config.toml
n_head = 2
vocab_size = 512
positions = "learned"
init_std_o = 0.0111
doc_mask = true
Each number is 500 + 50 x the weight over its row's rms, rounded and kept within 0 to 999. Layers, rows and columns count from 0. Numbers have three digits each. The size before them is the row's rms in percent of the matrix's.

# up: layer 5 MLP up, 256x64, rms 0.189, rows 79-125, columns 0-63
# down: layer 5 MLP down (transposed), 256x64, rms 0.163, rows 79-124, columns 0-63
up79 079:523550445554493568503453471536493450645569523504472548432454494496477434517479390481485458523442551416549529562466544491477581520543468489506467571547438522473507631451438532446451525547445498
down79 080:419566486494508526453542308532495469526464521461535506519518472549492453441507497533434537546501589535525557511415547502462570437449507583404509452547557508528580519495425478500500481552454557
up80 100:481424510487432548545498617461486540446406495406481487487525563539536435453525520501492454560539474478500546464484534470422514506522455482593530496440441468486480501544383511542408441393552579
down80 098:518531499582495518557506475556452505523531421474577520560575417412506508555538528468446495469457556536476562458451544515425470572521488478476464428555456508454487480587526525539616470616426428
up81 106:523543416483484489462518534603520474512479594522485412553527595540454528451548420450457472621522497431474502512443453436530488524566455474534452487417522537543395571476524486407491442495464502
down81 106:491453502483533500545431507602573449481503450515545467393446536464506535541551472478452560445446496556531454487610616437531462460419535408451577468508461520508552452517453459522581550463486531
up82 101:495430502464537433485561530557538546473581396463519366520533457549485469540531480448429482483484546436531564451561470411434567459465501537579477569533464467580546508460539454498484590485516554
down82 096:557530574579410529507507546508557463492513543491361563511472519484563452458453552536452511475465495599501520463560588608488508532495446519438478504465583505499402454525470496567483503591570510
up83 100:525516506554559446387533491540582494451516456487461580499485429461472527451511463492530517501474446500511359471524454530561460446464516511612529507535479513538503461503574599543398479571595442
down83 094:555422422483502459443511479446501449402479439502497424488541518484523428439592456461405498572464546517514601490511457462529559462498453565553577446544482487469491556544535536494559529431543614
up84 103:545470574379495470508438556541515531544435498560434561526434575424515513496529502481547510524529509483457483486462479560448493518509584500410476485499533569432531526463491559586457465326528478
down84 104:458543502443421476479463568494549424542520516428494467537469549474493475472463512446481520511457531571513508600548496334528571489514484406530407529561557426505554483547519612469533540459519482
up85 107:517496519457489499449500541487449579497464515497433433579479525470612476499494560452558508501568495481390520388441509558543497469396468528476435437395497426464481569519538489570401506457524508
down85 093:427587494499494515474527455549466486508593586517617489473450447522473472523496375592452499470474398500467494492460466533501433469536524478587533601574418522516502500537452481448477481597478502
up86 098:464440501541507519534524517414478520455568512567499449473493498506528598558444428405567493515498496507539597470533512459404621505503473470415426621449494600490462473484555532471462542519492475
down86 095:533560501495612493577470383509508435517437394485559515454523535504536402491452584564543545496489451465486524463513492429470471389504546491517419546542442473427542464489510566506532549461521574
up87 099:431450534471435519402436521474437518500549532454422443492457563435506533472450477535523488505565431484432578557416462476451544545559533487551544419559502541516541599448466434464546478577567536
down87 109:515565474431454499468495542571508534508535479553564565538600474470509525538564455509579492508517571353491498526425427460448577445516556563516529458488600494543502558497453455541599471528548535
up88 097:513478475538457428475465464572433478443481459437510520492514448531639542480490492406480491501472641524500659493479477449432520574392495530509437492504531518475478549498542445534515525541530472
down88 099:510419471469514534554450542487598433527443556565553444484458507512482561517527491528508526452553452450519441425495532506391567440565400516583507488478516490638418503485453565452453464480502535
up89 112:512518557494562446467500514524449453589552538615548482470577512424516507526525566558548521510478503531433353471514428555462436479512488485546551497473568558450474511481502418566543584525515592
down89 128:514507478422508500485467516525476599482420484485445585547599481468477612536484433492510400473570510517440448439456399490587544481549434510519517497475484558584518485478403540534527534413498469
up90 090:442568496578546470536530488508537575607473525544456551433536505480480534500477469541477512564518563468415521541487560389436619516505397482512490481451580584458471461445512503570562461440523507
down90 093:502513518590504460525508509456475469479452393615484477527470422538466516571633494538444510499475500554491577513443413555565471375573612456477493517534535534525463521555487478544470488480531497
up91 061:533533518553509449469412430591489455444559441510523457442512531570468438465502542463465523395489425458479534460488446409461604518519597545474459456504470371517522561499493492479552549429486492
down91 060:435529559461484447568506573491534511609439524487516545543474579510542547418465511488448476598611535507479499574534485532481532513503528447493580517472525645514498390567465480464522441524544502
up92 099:454487468447526423460476451503509516539465552579550475616515568555374491420486542497534404580574437441439484475478541553528531543481525518549524542542504507412533429464417540458512518504441463
down92 084:547495483504607489453424456440472484544530515409533542454552459572402461531513407520557525482476430562458529590507489511558468602501581481507457456490555476444452480549566513392490497523560461
up93 047:609496450487496544524558546484563570454492566536488645493564540490537504444520502488458431433484522532507487483464549407480481519481392492472507553489492445503433556510505515445491631571574564
down93 059:544552526484509589521548470503452351519452439514497605504480443521488432490476391464444543448566498519511497578501473428560535472459475511499499375480501509438536437514504474443479444444415456
up94 104:428504526464592499516431462417479453480465544422425609509504537610511549541536511474465452574547498553539564558476474529458471494452486456452410627420541536549541453473526510534496521492495440
down94 088:508481562565478517459539482526392454449566439439522439520531457361507399475538435509418464528415486444515492495465598489496536455443505470536521574517565498415488451512464541526507550539538579
up95 102:476527472450527458388480521442492512551592503437533523491561532423472603625497443537446519507390426543414446557479515503475524493475479462508413554467513543511471484472577519461574540546507559
down95 110:496449574483480437615470597511501470449468544551561415518469394452485528479491477458611433488554535539487579476543442491457493572475426541456517453575474420414499472498484555528440497539519490
up96 090:482579515537546499580491482509487446526608456519543451476460550477531571529486425446596482586473504534500505492585461461475474503533515445493549537543461578436460608572609527488534563545434427
down96 088:508510456578514524565467449523525375502525491568462506519468412547570474491479449503455528426529455535570610464343428597462446517520487461473548459474494447533472484555580498500523519476493535
up97 101:533552470511538514528506508565476398488448478539443481444483508585498449538528463487540461635443468537448466483474432577408550512501577554460380471528536539572456572457426488480469549423492503
down97 088:510518530488536553469387507435455622481536449488507467462532518453534578460540472476469567510535442539575490471630570535410542517512498523617500539409480544448506466546524576532456525454480483
up98 097:467564569493488469532521598507465471451498556561509488444407562491577452609432510480485544425524530464558559436550508521500531466497563419486528478543466478496609602483433485540451575515568464
down98 100:441565443440532593583602436446429572477528607477508549570565489502565486529450616507507515541487499485523433521492452517528514538471468531490457470562504453542544542534366507536501513505435509
up99 101:457405630444496462534477517451532538519491506463527491521512525638548517476456523513487366487447438508493488535516494396491465540526463455521496508609388529506472591528495475464507508572499567
down99 103:489565409452529454455530518494471569520549421539517500444449428455440505586504543492477502463567629441460529426422465445519463508497590495555472429554481491502469458420584527555554489473423492
up100 097:547433417564461434552332535450496516471462598473518564466545450486528549487613529490472513459484447529566481521518485513472459436499465552462584481496491494476491509485426476576538589495483585
down100 098:458479439488422507493540440501437411534562492509470543453487527391502462366505451616429485493552531439477562552454551479502509535539502490549531427496514462558484497554488523430500354509516486
up101 106:456505479494519561456550560448466458524479650540404590504476507526551561579513515463508530509471524402506492440505522553525537460509506391533563495468459499449501481440515455506372436522596480
down101 112:506491458496435596464468426622522596500467538486427431511494513457517524500477456467479508552596484543499567437566489577468479533462543417449581450512499436454481436428558567435524464544497557
up102 100:496506503485460639395381527464507446424521510554534447596442530463530511503480563522545501453447542464443539506553528418490544508541505494373453499481520545493436542448511591466429495530485482
down102 088:576498505449561418528451446525507464530547524539531552434432507509476501424380455386425472528507470458552453580424386483508568503470520544526426583567454529483482479472487504510471470555535451
up103 103:470516545528493585474483490484427491461477513465470452472507542638494532558417515543466466433470494563519541463497509454457492521553440514608361437460450437505531550457611580519561495468527465
down103 102:501468495473559496490543498501414532593609531484435464541431513413471491496623452454479490579541395533405496517564474462558513451499514600535610530508531554495534516480469565501487544516487551
up104 099:475447552467496452503454546458603527438472486486471448566529466479505464547486445541478505573448516499568450500537517372493431456475517521518516583511492568479459441614462506391547483579618480
down104 091:509633521494468444560519553532557536463397445507480516533490485419478477465553543469427436404446503545439607455556552463536427507476532483503434503487579461442534404498460537470482525532519573
up105 095:482487481519491514498523534496502544536472533565426586505475466559514499507325498466594553547434518451535517522512506545578521522463503566516504498510462486418537578433398502639570451491542500
down105 089:534558478511532542579544484506493493433422567461440484444480484454503546501598580504452532478507472454570540592473547495496576518608557515555586539452506491449440501461579553424454547404451482
up106 118:518532443483453485432529520509460541497547551413471477522544485649445448484483364496546489486500518508465609552420494571497441545482499474554586498502486514539601509430502439540488574557514537
down106 129:544504469561501599524475436596543506552442493546516502454492499499499595527502613562465507415465469483517501486552477502393521485510528397432498485496541429469466396556426415471569494529570516
up107 102:426514534537450468442495604497496547492473498469518452523527485426564530580496582564489517505491501622484558426488374487469480537508493492452443405506545488627596475507514462549565495517557506
down107 106:470440482537565535521436399524485461571515426500472511542472536500390526482463503471565586595582580411494499571525534447490490477393505458473458414477465545558508503540529488507523490608453471
up108 102:584525554518503510522475473610507531526379498429431499509627542500509518465509452415591488594505450458472418455474514440438557506474613501453488511527576511492499468510447491458544576510521483
down108 104:480506613478522510513453410461469457555494358503547632453526551532527503436458555485537554497546531416545536532505491515545511495455568444538472571475403605541526489507498556489545499559482471
up109 102:562516473521424523457496412504432430553538492486515444495501519557413516414576422488542483547522541414490517589519443455497467537501505495506476496544456392597474420512519585577501552540595469
down109 111:519482548382590497524610477525442431437590581486501532548494493551506530507466449558579519508509511456432534440473431489516513475524562560549461526569486536609481526426432448420455479527498531
up110 098:512548529550413518539401578452491471467506512462502538425492538534450521529487486580451609492521477533505577537537575404401438560555500471474435505435412444579558443510480519454540562503519503
down110 120:532485436554514569502402472432585406456456510457546532531489481566433441551532560528528443526446576371561492447537438482467481440569497496522484502558470463573539529546570430519443472484466532
up111 106:493487579537446491580466581477565487468441461520460510444504612431526539511554537547530437505595537520462409476467629503494456551512479472468528485497493464533649497496504563543455476513583536
down111 094:466442433505485485484497449551513458442600503543487493512508421458569470471541430485433544422447596512653498535584494521518440549529523533508447569540538518426507520562517507516468602512525416
up112 118:482540427511452540504523466458524467507556420453442559446539464647497510557529435430428560505450582490482521404499479473451440529558544431541490492537432496516437429541562537546571486483514421
down112 098:512527539566643425423510477530462477422514422524484483458495537534514490484538460503513513427443480476513516451528606540645520467383482540522518487469412552562543470475440496461563471525528527
up113 112:513404531584428505521521526452519499527520433560578546482410562449431504576496522593515437466451533506431456534504466417432442457407429496558564515454502475544470441544498555467592512505530474
down113 116:443607537474497530422537467503497485464506433514587528548627504559448424488515477438534564525527515463552515505403504557513472522498539551411434547554497479483475570484473555522358420519490498
up114 090:479485405500597500452438500528527499537564597413564537561498541525407428444518485500520534410500391487531514507510536528521472434531429485555528508494446481499554547406487547488626491570498512
down114 090:502480521540443580471478469489525422583474378437477541512417493508391524435540453427510494463457492530417585487489466573500382523460544527495473547472478482521484468532517601401545464504458478
up115 104:416469468479542532560454450525552477592491569396590520577538455532504536484422446558498455502481429442472527434477454429574530527418541550474553494410529479579526509551460492514439436548526530
down115 100:518547468349555424556464484515534507490522465513550567519522464512537443459436606539533411500504545590483492554453460504543415493493410569539507466509467588407459544504500497530402484522519469
up116 120:438574494443539512504470511450441473414445531513598440481538560459486574499402451561577526480561518475473550396518471519486511507534516525500440547440575483524540436441436603460504464471593552
down116 123:519492451530453482588568517429587497490494578588503448500421503510535484395494577501503434435474453565435473545464483519476470470437430563470526468540604475462452505538555555470564531581566558
up117 101:420428482448561470542537486467449514540455487496522580463423510495622517546529632492507459497487524568446551537462522548552497513464391478456522471464447549545618511415559498530501570514526542
down117 097:456493508499528602503489502463534436481413583443576467494531538416499583574538590464517508460566516506507543445344443446469504488521514587467536544521463450459450492452440518581569482513507517
up118 098:482495487510498452471483402496447458470519605408543428548472455454573484565495433544417526450427450514428550496428479462464473516467548526551545427517447540499522585580479424494511577507559581
down118 094:441470546454550527550501583458519491515553383529526641421539483484610449461571551470579505538492509461498423538479514500569465443473419504490554503494514524565473557545564518566503438528460549
up119 104:421499473544426566502454537408440442523500473524515540484587510559482596492531547460588518510492474480426507498512559454583435496389495501419506561400516504589478479445419493509489547451567520
down119 115:542601494549496535496490466464588474475487465439398520523495485541572511431432491458482435491460500420507446497461413470467483441553485510469554503542451483590467580559474469636513575424546447
up120 126:494463502522550481343555489513537432512535457555441518596559521486453577426535485459530489539412530393485539473481512498566483588475543522427495479454595551447536463533567507500542467477561447
down120 113:465428378455432488551525530546491546414463504543569425520525409394476440497492455554545439481553591459468518497481477483516557533536472533492631442490560455454465460560491473516473502525439552
up121 083:452517387458507493438453487486455459467510507492553608578496451450527535572491551467565447391481509412554417469430609467556411533482533520499502583511482501569516446511539530509533476551495442
down121 091:525481518511538534460514482565451463596517460494423418402547501495460492495514450411538503500510553560562527606488435545505598506472534467411546396557531492471494545503464381465424532469474541
up122 106:459457495537438438455527491481498417529482400542443550430524509543592428458579507569482480494476546448510476531483438463486466436442449477493598547530407551522500498477369554595480558520530484
down122 112:519473441479606560545479536561515573519538482513575499478531491478444518506509481437553445386522476532500485545438438487579587579577537484475411473426463454518423477532582463414486472547429473
up123 107:520559531464436446537542533406502455505438492508436579461479526521446569470459531462426480499480455547412524442570412572517488544482540533474425571391505595513440456516453545499569564501567484
down123 105:347438463566521550560496563477597536452354494475516440455450476464595451495543501455513480538459529490484450486461502481469447542537454517575519540460503509475506443546553549488566516502565584
up124 060:420557427488532568393526491502401437444352428543474531541522533460451534567423526494523414513496446503557537460464488479526496386494534492509554554487512446548469505545529527535519508567561503
down124 097:496501543522437454553401521545510488440361545568411578483559525550422495428515523511526550567402520452504491508478497519473484485516520559544511507527508520480605590488579434423511553466442485
up125 081:498446516456502480503537486563559378505483499525537478476588521463507596471476392400548423522503549552494402453491423494478487516442520416532525529525577529489515549598454507605544494438489494